{
  "head_dim": 32,
  "vocab_size": 4096,
  "hidden_act": "squared_relu",
  "norm": "layernorm",
  "positions": "rope",
  "parallel_block": false,
  "init": "normal",
  "learning_rate": 0.0113,
  "lr_mult_o": 1.5,
  "decay_fraction": 0.663,
  "final_lr_fraction": 0.02,
  "max_seq_len": 384,
  "doc_mask": true,
  "max_steps": 17226
}
Each number is 128 + 32 x the weight over its row's rms, rounded and kept within 0 to 255. Layers, rows and columns count from 0. Numbers have three digits each. The size before them is the row's rms in percent of the matrix's.

# layer 9 attention query, 256x128, rms 0.481, rows 0-109, columns 64-95
087:175131107125205095170124120069118134133147121128083095147126117126092143147140146109142130125136
121:174121137148074154180171120122082144093133082097108090139170130126094060166130096091127119147082
106:121132124121126185124153084130049155090146141069088118155156106117144063174129135116089126155101
092:123118106116145096103105080164100099134087196101194145122150151110144133159106128148129189140177
077:116151096152230142177181056121095180148135140103106136150136096125104145152124082134131109137114
086:141116090124154089117132133157121127136099192163179145151129103098102159117106120127127184165097
098:120075180191065162129107130122168122106156153093074122128169117148114079077131143124140117117138
084:161173103094114137198137169139142114130128129174100103161064117140102081136156139101100079115083
100:146133121092118167089103080130093175153153158151094133110108103109121121071114111133167153110161
101:156075164167128132091138163124119148112183124122147063114056127112113176172123171106125101160142
103:065146088118133118134118133057100179154153154192164086134074149143105102088152142123146140042190
089:093081148131108103116049116130111109192105128160146119138122101107108112177123119126144118134154
101:102122125161139164098146132125087113099123173139131121138144094108133155130156160139144103060112
092:106133124141133140107127133143186107169108127130136079107139151115147106160142090120191134121164
092:119042118149093100105135180153156098132194152083178106085131165159129150121098119166127135129121
093:135143092124128114174110137056136116146094144213140096189124135171119112149166070137118113079085
101:151150109153110152199071104046131122175167189095102173143113107156085091174138130151094097110120
098:112128127100151138159102112120111082126163116145160118191157102159144158074158130126134131108112
090:089121169128148109140151100153135133088131147121068062146100145099084086123112098129111079112174
102:099168107107163136183110171125147084108098089119073118120108147159119129134153139081110151040112
098:087092095145112123147074235104106121159109145120154142079102113174111137124167091140159153153119
095:130164093138137126057154063110129127089121132086129139058117194083147134143145145118110098089125
104:134163185147047110152141076100124175085141055137157203134141104127125064152093120115160131054104
101:202147152099157131194095110184124110139156132134151120125164162115132137120115120187147166130135
097:123117103146136167137181150122102137203128168053098131134176087144128107126144110165112149148117
100:093082149133124155064101129111196169153159141150134147157100133131112103147144141156120088149082
092:113110113148129096104092170144107167127090176111107171157106112185116078133106179115161082128192
102:141125136072116112129169125085127128116099161121102105189062143159116150103110146077134089162061
090:185112130135081098146105140139154150085142135139127203136060124099107059119154186165127099130158
101:150148097107076118160095094146184154091115125127076080108138128123089146188143100088149135128098
100:139103158099131089144131156132125090159090168154148074168135184181125101088147176075061130075202
100:130133119069093167107135102157153124171111158131127186132164174149157149122119190226095124139096
063:193159114203137149170113129161144159103119139133093152134154147130208095121123109174143101107125
076:097158092098154096133175125110100163114132132103175087160178102114139096219159123099069191148105
082:129110130111194193169134084083115093094088117117113179134041202127100103169120074138150124107142
074:092116135145144057138210136109056101161123160150134098099147101153140108143102148140100180122104
080:124176111130066103096098141118228154091111119165101152139071143116115119105117111168137156123164
068:153120112102141145090149113171115134117129124132081097128077173163121114170146143106082139139102
079:097139148111103104131136131133137149150139173120106095111172115074142116154137145143075173188141
090:176167125075098188081091126130169133155145135177066114180106157158155127125121123164107130083116
108:077113073153159063130174110123124093145163149103210153187140114044128145134180124130145099179129
083:166088100104100113115125147138148088125177109135115169193118128062132152111123155150109113112143
103:149046105135200140150104167131129124114159110126085075102143103088123133138181142196120082127064
108:159133155114153053129123070131043130049150098122137176085127061156152120133174153141084136163163
111:094095147079138136106153071170162104138142198150117180137091094120080085101165127113112138121119
111:095104134121190108170075103120164160146093111082097104127139096160135120094138126189154141121124
104:089084129099107140121131124113088116126101087143100167098114168095099072165129177155076187132108
108:155174143141063128079114099136154165154088108144078104134145134172139143171148190093163105163128
104:211049131078167123063091082069192120190075123128130127107133092123080129088170146081118120108158
112:105118142166064128150147131142128129132130060113140159200122125181130211098128137156140124193094
110:100156141073163143101181109123122133100121083105127171112115127167157124097099131124196129131069
106:116178089176085089148121139136162084188146126150132120131125098155143172090099126169119079159128
106:141159152108125141118107191126170103155095104108143059137130126149081150158139091183158128103143
098:118138094179112088145087065126144125091130117123165142135073129127119119158186090175127109166141
106:124178073119105095123125166162121080067133100127165122183149175121107163077139111084206132110145
107:107094104157111138148136130077117132141164160098152166047109145135144120133181102121086114145158
089:108118129109130119085072110118165137123061125120140143147148139117122170111113137144141193095069
109:176166152124105133127130147128068149141121094104155111069150135148152138110139172095142112074121
098:123151148125151156129121217101170134193112108037155126115115156083127106099198150165057157067163
098:066076107135152154154159151178120104131094184129140121164079121102105098136112137130156152159122
113:188124114158067144115142125157135099118116138121120116140136212106148170136109127110124156121102
106:175072048126091135122107136150151127095176099120100047130109101129126135141163076160153156104146
104:162157146142090119123123127124149149137133078198087090153117118183136163134156088108170148150118
097:123133042107066152103132106093108098176110099091134128162149124151116163081101120086153123125188
064:084097067122136199108140094075141143154123135076098106115099104164148159129129108132125165133085
069:094120168131122128168131163207144123127136180162118161106149108114097090158050111090180135121087
073:179124150145095144122131163057120140158157153151140106153115212131158066095136117145068129158080
083:078123104143099041119102104106110101137122112177128057099123132164116095152130147164134169111146
098:116141163143154124130134064152196133148153111148115108126099087136155141077165118087215067165113
073:118173107095164164154122136154135176143105142144116141101136090141158113153115090102127046147093
107:108129195178137062071128104097154157130161107143093127126102086104133189137143149159126101143167
122:116138144144148185121145095160195120184162084178072080117106093156172107115135082068202065205095
095:064199129158159115151152126123187127204126117125173143130040124108157149108108145164116081171113
105:136120117146138159122179166127116122104118147094175164166072125107089125174131102146143173105100
099:115117088142130121127125130088139172087158083105154106140081136124086139122165142066161090096120
099:100151051078118161121197098111111141136075151119200137122149124115121112122139080160115104127102
101:161128133122147150129143091136108090113070069157096078137138116179131137146068174142125112202138
116:126121097077098096114090160155139177148133125093125162110124116094143137097132206160147146185208
108:120057144156116126105113104096157176114144110135146083121123144160152196116165108131100112082136
108:130114110136127138105174035155126109124191188128186086131105114108152152097153055147141141158114
112:127173139102086074150103172115126158076121094174128101095154102149117162131103092180099060127106
114:061125182167129152162107123126106072116076096053150140158089113090136148093073188083127187133107
109:080122088137155147175128158081128163105121142096097097169074177114168124130107151121162163105106
085:065147092080141115154133154146106071110154104166113130132093140103160133136124130092102150183092
098:123147117148135124148118128127166150137123133169130187112130152137149099087146136133149096171120
095:150102119129124184146109127134154079152064119098183122159131134135125099121138107187150080122119
096:183127117149110163137085123126116180105119119109147181118081130087184166162131081129076120150052
109:109137129119134116108138157147150125107123105120091136149138116162064110124118132049147172151095
112:121221155074184069154100140110148172083188127119103176099159096185119188144081163121110121114140
094:111142119172118125146143064123095081140072170144106177111162141127124031113122075103145157092122
099:184138116133115119111169084135100082163099132186123114155074087170107089138118120152130077148126
096:090149107121112132174066148095134079181137148109155138143089112167107145100122148085134171128157
095:108092154161149087134135113152190113080101102148127122093075122077082136175111133145158124106143
101:114133113137139142104132116186056122114102086135102100153156212140139112128112132145112113126140
115:138116108097090131081118155112109098154109119169100085080152131097129073103176121128111131191109
106:097168089176155175124116181208139078113126170125127103094169125155089183089095106137124102174115
073:167116083116152103138181109112145153100169136096068118178152075125139105108150168104126110166116
118:139124119146122123152158128135121172104196118103078111121157127091146094189135110070112164164107
116:126143131127108106115103175136113088150106100114192077088088140163109135109134180161148191094184
091:080163132088124120122144103114189111110168156155057157138086119151125122134161137150131119091152
108:152164114110118105093174174129130124142144160120183121131068102113155142099080069131169099159077
091:135123107086120133127156183171118123167097146094202138103089081134115133176105125169091144097137
106:104129161146093109139092112102152117108146169162080130119148213129148147129098208118123146177179
078:135061129155154168165077137107144209118152154105095165143112074121101127118216120109136091093110
089:096157125132123136123114141121151124082115134089110119120116118112173134132118104137168107149142
099:129124126148180142154115136112126134151123164105178137129168100088134139184054109126026129213127
104:092152144129080142117126170138149119137108192062138124099187131090157075133132115096122098191159
100:119119138191104153150131139181145097180123138122181080090119133175165114077104129178093114150086
106:112144173128201132095165092092073176090109163107204132176128090118124062162137115082113138153108
110:103139098082118131121118170125096196110041151122151141168065134142115142142121154128094152149129
# layer 9 attention key, 256x128, rms 0.497, rows 0-108, columns 64-95
090:115137128116134143125147143174170123106114166121153154093163137113149096108169103145126088150200
099:157142155127089160143170106108162156112107118136115138160103124136086141160140135133102140153071
091:104159109112130100179164152086113140058141138110106059135189109097172123135117174115115127137160
109:140119117169155120119107132150124168171083134142152137105087118162074146063077106107138137102155
075:127142112104149070168132145145076159170155079101130051143147161132126144138117191089089099139169
110:129131101145171125166129142141104148130109112130181168101075118133119101084118100106122162085119
111:109132187092082178123157111095117111092188123083121134113155105151160138133140140160136114142105
082:111112126104118160129134119133165148178067189157133113161112141148092093078124106139141168149072
083:131163197138146135070127131061125163154058096113157142123071131132145139115130123158116154092121
097:169094128171081160139135173210131060165103079125140080107120096116125112163095122101167073067121
106:148090117121125164166100091180147156103106111145133140072151056148113133128080069164117140106112
100:099112084110150142133170124158051162136080103159102174104081143083050126127129133106106068124118
097:101103112153171093109076107144130129131119139135093165157119140114127123167125123149140141105144
096:098092101149145075133159146102112114095143106102146140077133131120122199129124113126119095165080
099:169091139195097127094175166124156080141125141132236101123123092148167117073173142109098130154090
090:210153109156057151213125140137146134094164128056127147117137122116139133157039131116150119160140
097:085104148060099152150120099088114151118140129193138144187134160135050136128161107206100130209148
098:172091150124190128133163115116111151118120144139128059159141070177098127168105202111129124168136
105:135156097074094112109094175159108136199126219131094170154082136150091142147156133104105137136134
094:189114113115131172112164140114151068106098141160129146097124177135128111137158060148119061159107
096:162153148091088146171142102110168173114155152150108157158091119095051141186151085086187127112121
096:117141140111177128125092175112182163107073137062185088188120102152149124144147125107166187125148
099:056123168149104092160104174103093126170129178108115157116117157177172131140125136063122154164126
104:165173117147100101099095164072065136122120150152164095120141059132170086107153108152129151171178
103:089111095100149054117050107066106093110179044157107125108116088148154089160087109174127151125154
102:089055146110119124141171141106098144136120127127103134121097107112169164107107161123135056191130
090:083171114085158153091094109099097102103127149180138107176111084091109154209157121160069151094127
097:135104073110112131124098118148113114073134082178128177127138151106125174169143145105127119153139
088:145180163119153105144139123115090184144199133169095091173127050109150095119083082148183121216124
103:148095179184089127061075163150108085150064139159155175056170159142075164166168188083134093088129
089:115124150105133151105156150122062127185147110102112139111103094086161162155092072171168149142149
097:091138164114163143135109044093108109139161150149123098139166133127146121143087147194153094173203
081:143096088122075115166108195119095132074103077132141146086168115132085120120132139159122076145130
075:165161148138132196104063116149162172162131137109155063132109137125042107139119134061098083133078
076:090126174085078116150109151118048144151111086031084158076118103110143168105124115157128111155143
081:135149131085156133111122193108133119205110148152136102170096080122080135123110168034111126094049
084:105133159126109138161079180138170142069122172077136139175171087116120109180140167133145087178152
074:133133113162109163167086132115104100166133172084077119144164129099171114100102064161150142131139
079:119121129127158166098095099182181095117149118183136094159092157127136131116152112150132187147137
100:108153169162080109126081135136185149110132127116088103154079149155111104115181115178177105109100
086:158177172138060130173096096110061191109089092136188136126072090078118148119105154134151103084123
104:140126168121141157128167147147159137140170128138109121140104103112080140139137146115161110170124
097:167077104090067124173099140144207117111132114089182142090082149163099125082099177113125132117161
106:121121139141129127131106091173158216116155132199139104101160092089148133081154142119126154120067
110:153118171117122138145128188127100117098119128131144108147087076147086132118086127131109112144091
120:169106101072104171117089162169148124168120170121180152157130143146050154144151181148135049143121
111:183137133120107184144104105118146130182151118160145210063147136116111053085142132156064092118079
114:136152155085126123120111156115128115135100110109097145177144157124114182177149180166152142158170
095:204120124099072163110100134109127157104129169150144173088097173080165094130118023098175100148131
096:101103131148102167165134134101122151107096140146176118204107119154182101106103104138103109152140
100:148070148155150113131156149088064146018129073115126140104097170133136180058110155123107063092084
100:098085119149123201115112082131135105168157150133120013109121136138180158133149155082111078146165
104:097094163166197145175095131154160136135071071100177146182122137156163100107115068101083122091156
101:134061109137127117087150134164159136158059050208132155121104132143058124146088173168112137128149
103:141071134072157144116166101135100084139174129097188149107174125100099207101120149181141176126188
103:073098081140177149129123137121142061105166128119140186107145164100127140138111081118096112121157
104:171103092026123169173098126113090164066120089156121126097173130072156132095131100170118132102118
109:177205144143118126165150113123129111101120174068126089122079147141152147140179091135145136098058
099:152148146149123202139093113078130085111141159122135103118177177131050135102110142095138188166170
115:105077155161131145093174125122094144161106048157163114140114094201116150126146113102112119111104
108:053166167177118121104130147116122099128112077086149066134107148203165134166139187122135129088119
100:149115107154099104121026126168167167161142137140114048103158126131081147128075104110165110141107
092:171146149164075062167118184137160176075175152180084109094129119141193158089097112122077147085085
103:097113131115119126145094178096114151083091180098135133120174130103185115093176161123167169095169
074:105125102138124150140166103125089129161151156109171101166136117127116187153097143129087181107154
079:138138138101111095105126148099092140078091131160136153121142141115102168096055157080146096082081
075:190112108106107102116117118159072087142126148140151072189094112110111082095160126153155101111112
086:087136112144063087116087135133107157150181129204147112142062163110070095154125114101073067163114
098:133124110124116165078199156123112149124140150145086153102184129142112086167133127161131094063068
069:125168143155120142196161132130137100110144137102170106107090107107086125114122114108140125186115
112:094161184170104154076171131112140129171179140148119134139122046150122169153177137102151064099063
113:132090087153175136014146125114191179157132177128101151105124116180118144131185140125160112105105
106:135170119128084156143076118120127149151120147145182133058106141118122132156168077145122126163156
096:171112087117183076080116128115106131085106149113152138150164129163126212105174076158146135139162
111:128138117117072135164126116099148212148079135031094169101129109129121194160123108152074141127116
117:138129104140113078086181070121099117087097124046140101114142118149138100113124153138165114163140
102:101178098085128134126159133120062149154152113189112188183137084126137101118112152091151121161174
095:121070134130150107080100132109174122121133159154115120154118116176201119128076083121101134177120
102:114094114134165124115144151137113119136136082174113085052097109143201125151116136180169066126088
092:105146079100109128123144110105139119165110180078129147064080099122145137139116095101203139142128
108:110174131089115076168090152137083176106158085099105078147120104138124133109138136135118129115098
106:186119115114135134114129120102144105146152107160210126132074183078110144080156128094094109138087
093:168130165113127130111102160118135135138102140125091060104119121153166166107121099182162136159107
107:148147080057167109099111115121114127119095145102163107114131157091164069158198109172145103158154
104:141091123073126067132112165116090131162133113102147114203139158058168140076166117124152143184136
107:162151145102112087146091147170162163130135110043160092105089117094129111111056196084185096191169
100:163101093134118089123103088112055137130120132135146163122110097164109127170157108162132119139147
106:123119122070154085150113179104178147098142098151091138073115157120113090117160124148113183180181
110:099116182158133086129138143127133145089117099162131158116123089202084187195129064149151159090124
102:117118175114134053102078174146123105093144116102091148112096158100082122152056123089099107151201
108:133146076131142131196122135149104117045122129131131164167077125180158108169098150169078128118166
105:134146096104151164086144141073165160077144096145119110135146153083180131139108112136114050152165
120:132121120082101159132091173123139066159166147093122135115115155088169089131122213105204181135074
110:071130099211140129071159190153143084098131128153179131148122123130171141096061093140135095081112
120:141078163113172097106143124133179113106110122154112138132139143094105094126143163119085154192138
102:189129126136183166117147144089103112111132116079118176134172103153149135131155132212128113070125
091:109125183064147133129143095145090134149109102117185109136123137137164104155178121120083112141174
099:123147133151081133127165143078152138110110106150079156162154141176157119116139132169109111083143
103:111104092115165089122079101145147127130066139197157154098118116124070122100140125098107153161114
077:138112130143087181121148074126152080103159128086134179162131178052131137170164103170138131088157
099:109115064112151106139143152186159140183107111102137127119120161185127103127127137045145100137117
106:151134114149161110166145132177140132098140102153181150073092122130134073067120110063146175174138
115:115159156159062173115154113101110141102153126088103086131138123133159109199140110188097100111150
098:152154117092158119138146092173159173091132102094075102124093116099146159080092119123152095174143
108:101086141103123098158120179067193124125127151137100129127085121140127140119197151159117108108110
095:137118124105100101129138116136104202134112120097124137142069136149127106124120124154093034124089
094:155138050125102133165081166158141153130142134151134132065124096110156107081161126121119138071121
092:156082095169116146119138059132154171191136153151126152186141142168136128161102139087082068077128
111:189116113173096126116108167098099155102107120080095089068106180142140129093097143074147107187178
# layer 9 attention value, 256x128, rms 0.563, rows 0-95, columns 64-95
094:076121143114123130127132173121081160125105188153156088141172143183088092014153116150125134063097
106:167145092081163081127138153117127186166151095092142128094129180136147180092118084123070167127140
092:126219132155153056123172124131121146209177111207132120128168130111127121107119180066121107160086
088:084148153047146109147140133107160124120086159096117097175153115112117118112078161098154111091135
095:110134133105173142133156142158172107159181065078122123124091111115126133120084115170094182168128
093:167064140105145114095124144115204135148169116089119086073066133126110110129095143145128146124165
101:079073081089124149110142105140114140134158078165117164127192095073081061102131111122101172161116
100:122141152156060127184102153110192150112122145054140166114153145105102152160111156175158070042084
102:094095170085109124138084139093101106081151057130085137124167137070106132200172130060125137106088
103:157152177082091179155111105123078136156139094140069153119122137173115141124084116087089130126146
093:059135068100137072130178116137067180107130094187132171161087129111133122192141147139127160166158
092:108129126172122118122076127094131118148138080112129149135050125148153112088168143093132175167080
097:117129077132127084088069144198133109160140106130034099153175105115162154117179110156164136113056
106:188143132104161149068177138126142108092188033111098144138145136094113090118122142148150200135115
097:093169096094124067105143152150129135183172161119113115142120166094109162064142124128083124153174
117:095095052139105140117158125193164157143095140134122139093124148100124080172185157121158150102123
098:092106143172109174110154109123138132126155153093190155152114174109161132128198163145083076122164
116:193105134134097134143147107124114092189065089128120122113102111123085108139113112108124142117153
106:126120120110054148071105108119141253129089185162168134114119071134135089088176145161134153107097
101:138128075124082091144122171089141138102029186109111105105134120073165138138213139120182110094124
108:147154137178124169128178121134164160100105155125150211117189110151185162163108154143103140109098
105:124063109104125138111081128117117166135035094097129125164108117108080075151171096104122148126087
089:112108102133103144156203190146147117183074191052094146121092114094136148128142146169091062082108
116:153074119162156130142122122077178140107111115077112139121115210118170141150146178117119146143179
109:129126112109149148084193158125128165163145171100116108154176058192134136052108143152140150151124
098:106113150101142128144081138151170126168097133130106168101116208135131097218121145126134130104155
114:147092200132107186159187084153080105113089121188107111137121125128052121143132167139125100083101
102:114156169136159110115131071161117072100188126116117149134172185142113153220121128153094104120133
106:171116151113134071093157155068157150126107195149121150139132149163128104052155137069124118141158
116:153090114144110111139086145112118087143067119133139178120102109146090139191125141130131143084161
117:105140119078099162158109129098095202121118202146134173134128106147098094095127114139128140169101
097:123099133102115192141119084164146117130141102196151087128157134103063124101156101108099080105094
095:088191148143196204142081146099144094135065119092122136152084137137176103147153134109190133131120
097:152084122125151177167140129173174132122065095143118109137082162166104173062101125105137113119130
122:178110146136137156121124118194187083146155117137092131120137160120106132111085152136100119121134
101:112094103059158088110129084121103136127149149099116149115209104089114144092194125122097143081112
112:111100148103099064158129107181119177144151149178132123098176131138138130151145091155138099105128
108:157140120151172122130134141103143125141153169065172123099107093144108127104173106143066107032143
089:132144148133080148136073170115134141143089061172078123128151093085114130133061118119144163095152
097:099068093140139147190222141165131162195123070167085128162123160136178122142075151144120136144153
097:089111090130150116107112123116139177153166129101121146134145144148197146178158091135159096090184
114:106132077158145150079108129113069177157167149112120133122134061110086114168217086108145127121169
096:129179111163121075126086127106149115135112138116086161125131147105126156137158133112082171128111
090:094135110118163093065103101142146155110153159083100127127144094164215133114106149165092147114084
100:072162111163129132143164153140134117147138188187151172131114135162049122089128107116141189115090
099:150161129148157159144107140078113135111145133108148152166066073139168148122095101139174125114134
104:085139125107080080118163097215125085140148088135172162130097126120179156174186101118111145143086
094:135131119100108065139126073105092178148157128075116110159187130097156193165075142139177133114081
107:147198144130148160164115162118152121176095193088117085140108128145205087150098121139130123147111
104:104082143179110121156096161119082136102106145167122147111117100119116116130213169127129126124095
106:162128141165084121116111158154147144117102114122143141104140088110070106143177158121111158164141
108:155157110132161154103067130102177119086151154117143171105115138115114155138120133156065142102129
113:098118130175141134155145182170083167102089150155096109151075144131112108131136108159141112092119
099:109107098165169105091128086146129182161086110110114123193110120138098099168117166083128157095133
102:142142159153130047140141059109099126160121114137158066071134191094114123135148182082106089109090
098:143116116079124135159180172134167083180129135175149070178189163159121112084119099112104142110105
108:119168156160176118101130161090141083177119163131114141105102117087140109132118108084158078103138
104:057099139133125105157186169138154141203095126124138192121166147141118145158098116134180075151097
097:154151105111131127119209127129146158168146094168114135071080114143123106110089082174136100132096
105:143126102163119129101143049133104196100105093135171135146072103116116134141139134164170173144150
096:077183123093154190166058138117131110103102144137140094144143099122105135111105132129109192134134
101:167125106165119134081128157108168105150111089142124111094084104122111161177139086096135144128192
099:120142164110149192148123165137131085143149158089109151137144130135110188121140158173120153091143
108:142116099111126128166078078049123123140126100112128173105141130111090188104108118093188098165191
102:082101139188059185174120097090189129189144142179126146077126118160144108149170124143110130134130
101:174067219131115087160163123203122127103093123116114145094084104156139163154125104130122151095138
080:081091131145095152085127087148087079128159082049100150104156175099105131105092159150119092067120
112:105111147078051144145148155108107124101151149119150145103125167073145085125088125109151117128165
085:080131100145149153122161131137165108136142110172155118146126146155138113113114113062145127148139
099:121129163058083120195120077086110164089142116159161164087116146106157140095135112129163170138157
113:126104104167122114134114150117143084107111148130163148126158128157159137118116158150101139110100
089:084099099133161125160086153116151104168163129164106091184118133104164113102125136118161148111059
099:136103143120080124164112072116091072107114108063117149122141140149159153133139106093146114111116
106:203122117066203156116132144155094110134144095171086151165138168112106071152107115118112155144137
087:105127141109150102108123081101142161144132103176179154101119105123153092137080127133154147119102
100:134125094111157137146105145138134114111148145112091109131130119166126058133093131138151125163095
108:158082198083098101106148153131113100169141147086094137055089144126085122162102136141136143116143
084:116160150130076129141167094114097128196125134119114136082122133136131152106133134070095078145172
106:113122126099160133114131111074203113129078123172176108152144142152191170139126132201134130144121
100:187114080112206127101162153111096107103132175108143128090112188110138116101118128096122151142111
081:172188100147131117116108111119129199119207106072115162118115129145158110157074134145136042060136
141:115130131116160166124150078095168081101105144104169157113174109199128118079181158110188111145076
108:195110197097190166127138163175136108117126158189196170157193145109117154171156126112127141176133
089:137091160113173080125143120117130128134103137120112109162144069129170107065131118121161125139110
093:117093074082074129115100122085090096099174131202076042137095153111168149184172141135160159168132
139:156159124161143153145126136150077064141111119128134177119173131131073110167146135150144164142123
098:096085164158118149174124154092156133181147139145088121080096042159080181144106082135186103091176
089:163082161166177116106164117138143104107128137110137128124087163091155117133056182170098107151136
095:190114144133154128103127083100081124151125123074151122136148200127138078100121165162146133162078
093:149118156129153163134101123138117132130116086095109108196133181094175202096158130109081128198128
092:131108137124137108117117104146115153130111141124093088110143073155173145145146107158198154114134
079:075147073139132134113122080143122123101091179109140154144098157150072094078130148093087063070106
081:180157072129130139096150148142130061087137103143120124126134127124155118167112148150114162167140
096:170063135130106110103178173106094121137123102114093219153095126143189061160130109117069201103111
098:088160076162157111125131171091100177100068147209115094113109112129128134126110112129092153057116
090:155170135141181148091083145155169080115122150162149137170112155136171103088160124167158133160065
# layer 9 attention output (transposed), 256x128, rms 0.384, rows 0-95, columns 64-95
097:106120169147076130147093144170086119155095158158165108114075151157085169063118129154134130072120
125:168142131085073086156125135143129143081110069144162137101116148132153112093071162104139196154155
086:157201109142148075123164135174161176152197123155151145096139179096159119125076144120096102107137
097:157115103105095101208141130137146106078090133105130181180143116141088133083086092111163064125075
113:105120148086133107135109146149130112132125113126117142121097142108122139109122086153095136148121
100:145139157155140113115119161145205144116164118074106119107114095154099132113170155127137144062112
104:049043129097108130146093104116146136127156105147090119134156075092117125118139099101124193154121
104:101150111139044155166111136093167155095097150114170158119140158172133159127134140135180104138141
109:062118153082143128119117085116136109132125114132070146090134121130086197167148112056132076092070
098:138152121102173104110119146175127136156145099128088101132118084169141093138110159145106151140121
090:130168119109157080103152118133176171106173143149171172191106143118080106148141159089113100171118
089:136080147175126116117112147123122126144149142126126136135097111146073128150180100089078166185127
103:083181141135094180110084123191174109126089115190119086162166111138154175132138149177147110138145
099:118118158151107149096154176154131128143180076136137124137131118088138118111060146136149184137132
110:110189127132105107102129144152116136175230126099136088132101157118125121070113110126097144101196
111:119094065125107114157164102212109122188105172144099134090135118116085051168178190155197114107140
094:174091153127123148066157126095133120137118160124202105109124106135136183055170128116169077074137
122:139102162147109137110118130113151105192107119134082106135074104141120102134143130070149156112145
103:110116084104075105098112150116114178129101201101151188083143093118101096093194170149140144096119
103:107127117098114094138090136106153153126000157102132077080110128153156123183179102099116100123133
131:148120136156131184151093099136068115138101176147102182175188146097171201147109175150073137139066
109:081059147117119118085131132133135156125084154145130095114082124132078110166133129098139188104137
098:102060131137139124152127142173187078133104188124102130101104188138101100082133221182137114125108
124:127058108146159142131110118083138098110106111066154123131206139089144106142127106126101088141144
096:114125137139166177104135157106146139184121158099127123190148112079136133137117139116070140159106
087:150128099071100116129103144088072135143116134159113157128145167124110086186142129090113109127076
129:127121170153122198126097121103101131172109139172116127168080086155107161116164153126154120082077
105:091154176161138077132135115145129123112192139118136132095170153128150166170152062140067118085106
088:137108108117087140139190109090120165156116136206182123085156166119131062104106101116053173204155
104:164066148110128146112085121124120078138061076129114151149047131156113131173147165115113172080112
111:113134083086092170129102135093136207162112201152162125076130119131115089063165107181108179151126
096:103135112102138112122128133197137141092157114171075121138146152062082129117134107118136124075112
105:159154109191060124123133134098094115137089093084168112133147116145196083151136130074121086123112
106:199091128130106157135155135114165143123141099082142137167166146182093181069129105097099115112110
111:154098143142138158120057133128135098107146140131092128097129125133129132114063140122064127178122
111:156122127107202144065129117153146133122175132109169138114180115139104142093179095121071116054112
112:086090142126093092138117141167168171131134148179102102147125111141134176162145090170131111086097
108:152132101100177163115117140152146134118161186108162091081151110202130114096179102152080163089155
093:114082134116094131113108192102124118099130109111105154122060163122170112136109101150144171160166
106:159080123099081130168178132117133157105099119142111142188110163136170119136116133120101103118085
118:077123125144179116115146112136127131122154117121134111166111109176185153208109088137163134167173
116:048160073162148140104136105126106127120087118102142169120136110124125101116182136055091075119117
104:138132114126110127124082124077168110132090130161091163124149119113126113163093165113092165140053
098:111147120095154141069068111081118155122084135084159117111185167129116103156155204102095105126129
107:147109156119168117103141160089146121146123185163138118155110201128115131115156163086133093131134
101:115123102158149157179103218140146171084155137122129148204098117129171162100038132131216155078140
098:193132142155156082146145140101158153137155131122071156083167156132119056021126128097135125155105
089:178123095112090131128118088100083152143153156128147125172175195079147150146159112153165150115113
101:128218130106112104165191129149111069157090108087135122137146175150141093108064105134198145104175
110:121125077136105108155120142087095144099108137189111154135130082199111120127121115156110150132072
115:133088110192091136119083168137152135092091134097138153076167080113057188138183141138127147123163
112:147135168157174109128118110116139155151084160128136107097148081169101132102221138154102153115091
113:100129126153117137154152160153118209076099132178123103152097147130097153161147094157126116109122
102:125114086155205160104133126113108153147147078101111159167076065108111127167089195096126114103154
107:111094106150141101127167064119086135115159135144143143081117180123077088131199123121121130070108
094:130108109106073163154155166164154091162115113147130128141163139156176136085134140152120122141135
120:116209124160139136091124094105149101170133188126105121119105147120113097112105134084134123136148
107:131074131128108077102209134122119065145079119140133175124159174155137147168069101127113099160105
082:154179171168155120142146119173125119152146132136188101112134141199127111109119066106184093083122
093:110165143144090117165156102135092116112069089158114137143094091138131131153159125165145168125121
101:100102176099147096079101103132134086155122178148101204088153128160096166126191205170138159102085
110:169108131152111150138097167101132135127134074148087109124106105108118164117120080105170133133166
096:110142106065101163133116170151124124173077108114118163163147156134114143177130172148115114095125
113:180159140099114164096091130068110133161150135115168146078161111112141203088115106118154068158161
107:154118099172129152115125101126154167131136151140124116156165165158160100135137154147201087129115
092:149105144105111043178108170105142139077121137137085149070139106137127169177131071149067182136174
073:127162097091138134110106119137120118169155103142082069113175152108127212112125102143131090224143
117:122139162121115074149138138114078120140168147148097114152036137113185123161097151113126095149172
085:109115096084160112047138122120116087151156086162135129116099148154125147120132135119138151123159
093:174092126130159120164123120114064087085083087113137178107139089141125102094117151139103151138156
116:133109136121082134088104132090133088201126156121161174121120118114150131140135175108173085172111
090:054099113086102200091143153131158101170090169064144132158109105102105122134116160149190104186106
096:123133184081107126175080118080125098083160134134143133173150121121145135111101087138080160179097
108:124047124093142132124134144142102081134054116099106132090129148105057172165126171086107181132154
080:125143169089132158101167108114067087136129050118129110223089179178106060124074168152144125112144
105:126118123114147100154139101134118099118067132146092149107172113110153070134084142156137112185153
100:084083138136063084107154164103169128164209113163117141121118094105110128164116122124132114188166
085:188104145161082163127149126107121148105062067140132155086149111144068113152137073100124142100141
102:137161145117175136135134130166157163102077119150125089189089195144142143079081099118132112089162
065:119115116133142150072174090128118149140112169108109109135131133085136144103154153131142123108147
070:101144089136124151113173127158142128127231093197096114155168148169099114107117090110113058165146
163:118083143073130200121137083124143114135130144105089125136146108171130162125120116095194119209065
113:163103075132164158125185102095107109114126159133111144091140104162108110137154132113151139117100
083:120105119097142130134097133112105095131073139118148139107127132110166083110139119153065140119154
091:128134170127107127107108157091172147128168147116146150081124165084141176164159170158145100059110
136:153127158184110187111150124143087130094136083158124146136156117179063160134102132118151166131147
091:092088138151134089156132155099136151100131152139105091098157079127129159137141135109131147137118
084:158149086068180102125110118154141098157106141131119099133099114080163084130138056117091100183139
088:116110085117100184110122107154126166185125151181080046107106164100159117126163091126149070184125
086:173194118136080089151091231138147132145074149116093081096038114100215156160159127127090113103131
088:108158149167078165137134112236110126104116114153125138157153120177137112136106142192235161055100
072:128133150163137155119122095115105173128170118156121110142183142109177093099105131154152121144145
079:171092087145159136118184127131059104141068123128175159123174143130103095171144151131183148090160
095:088105122075116073105148135118155099106154129173175136154107187121109144197157045094070109171145
090:098158101134142148110102142108086181135083149145146144125136114113145137114175071140115140098149
081:139083119106150160106120103142143097123096106139206130122085103099120082101170137111149156150137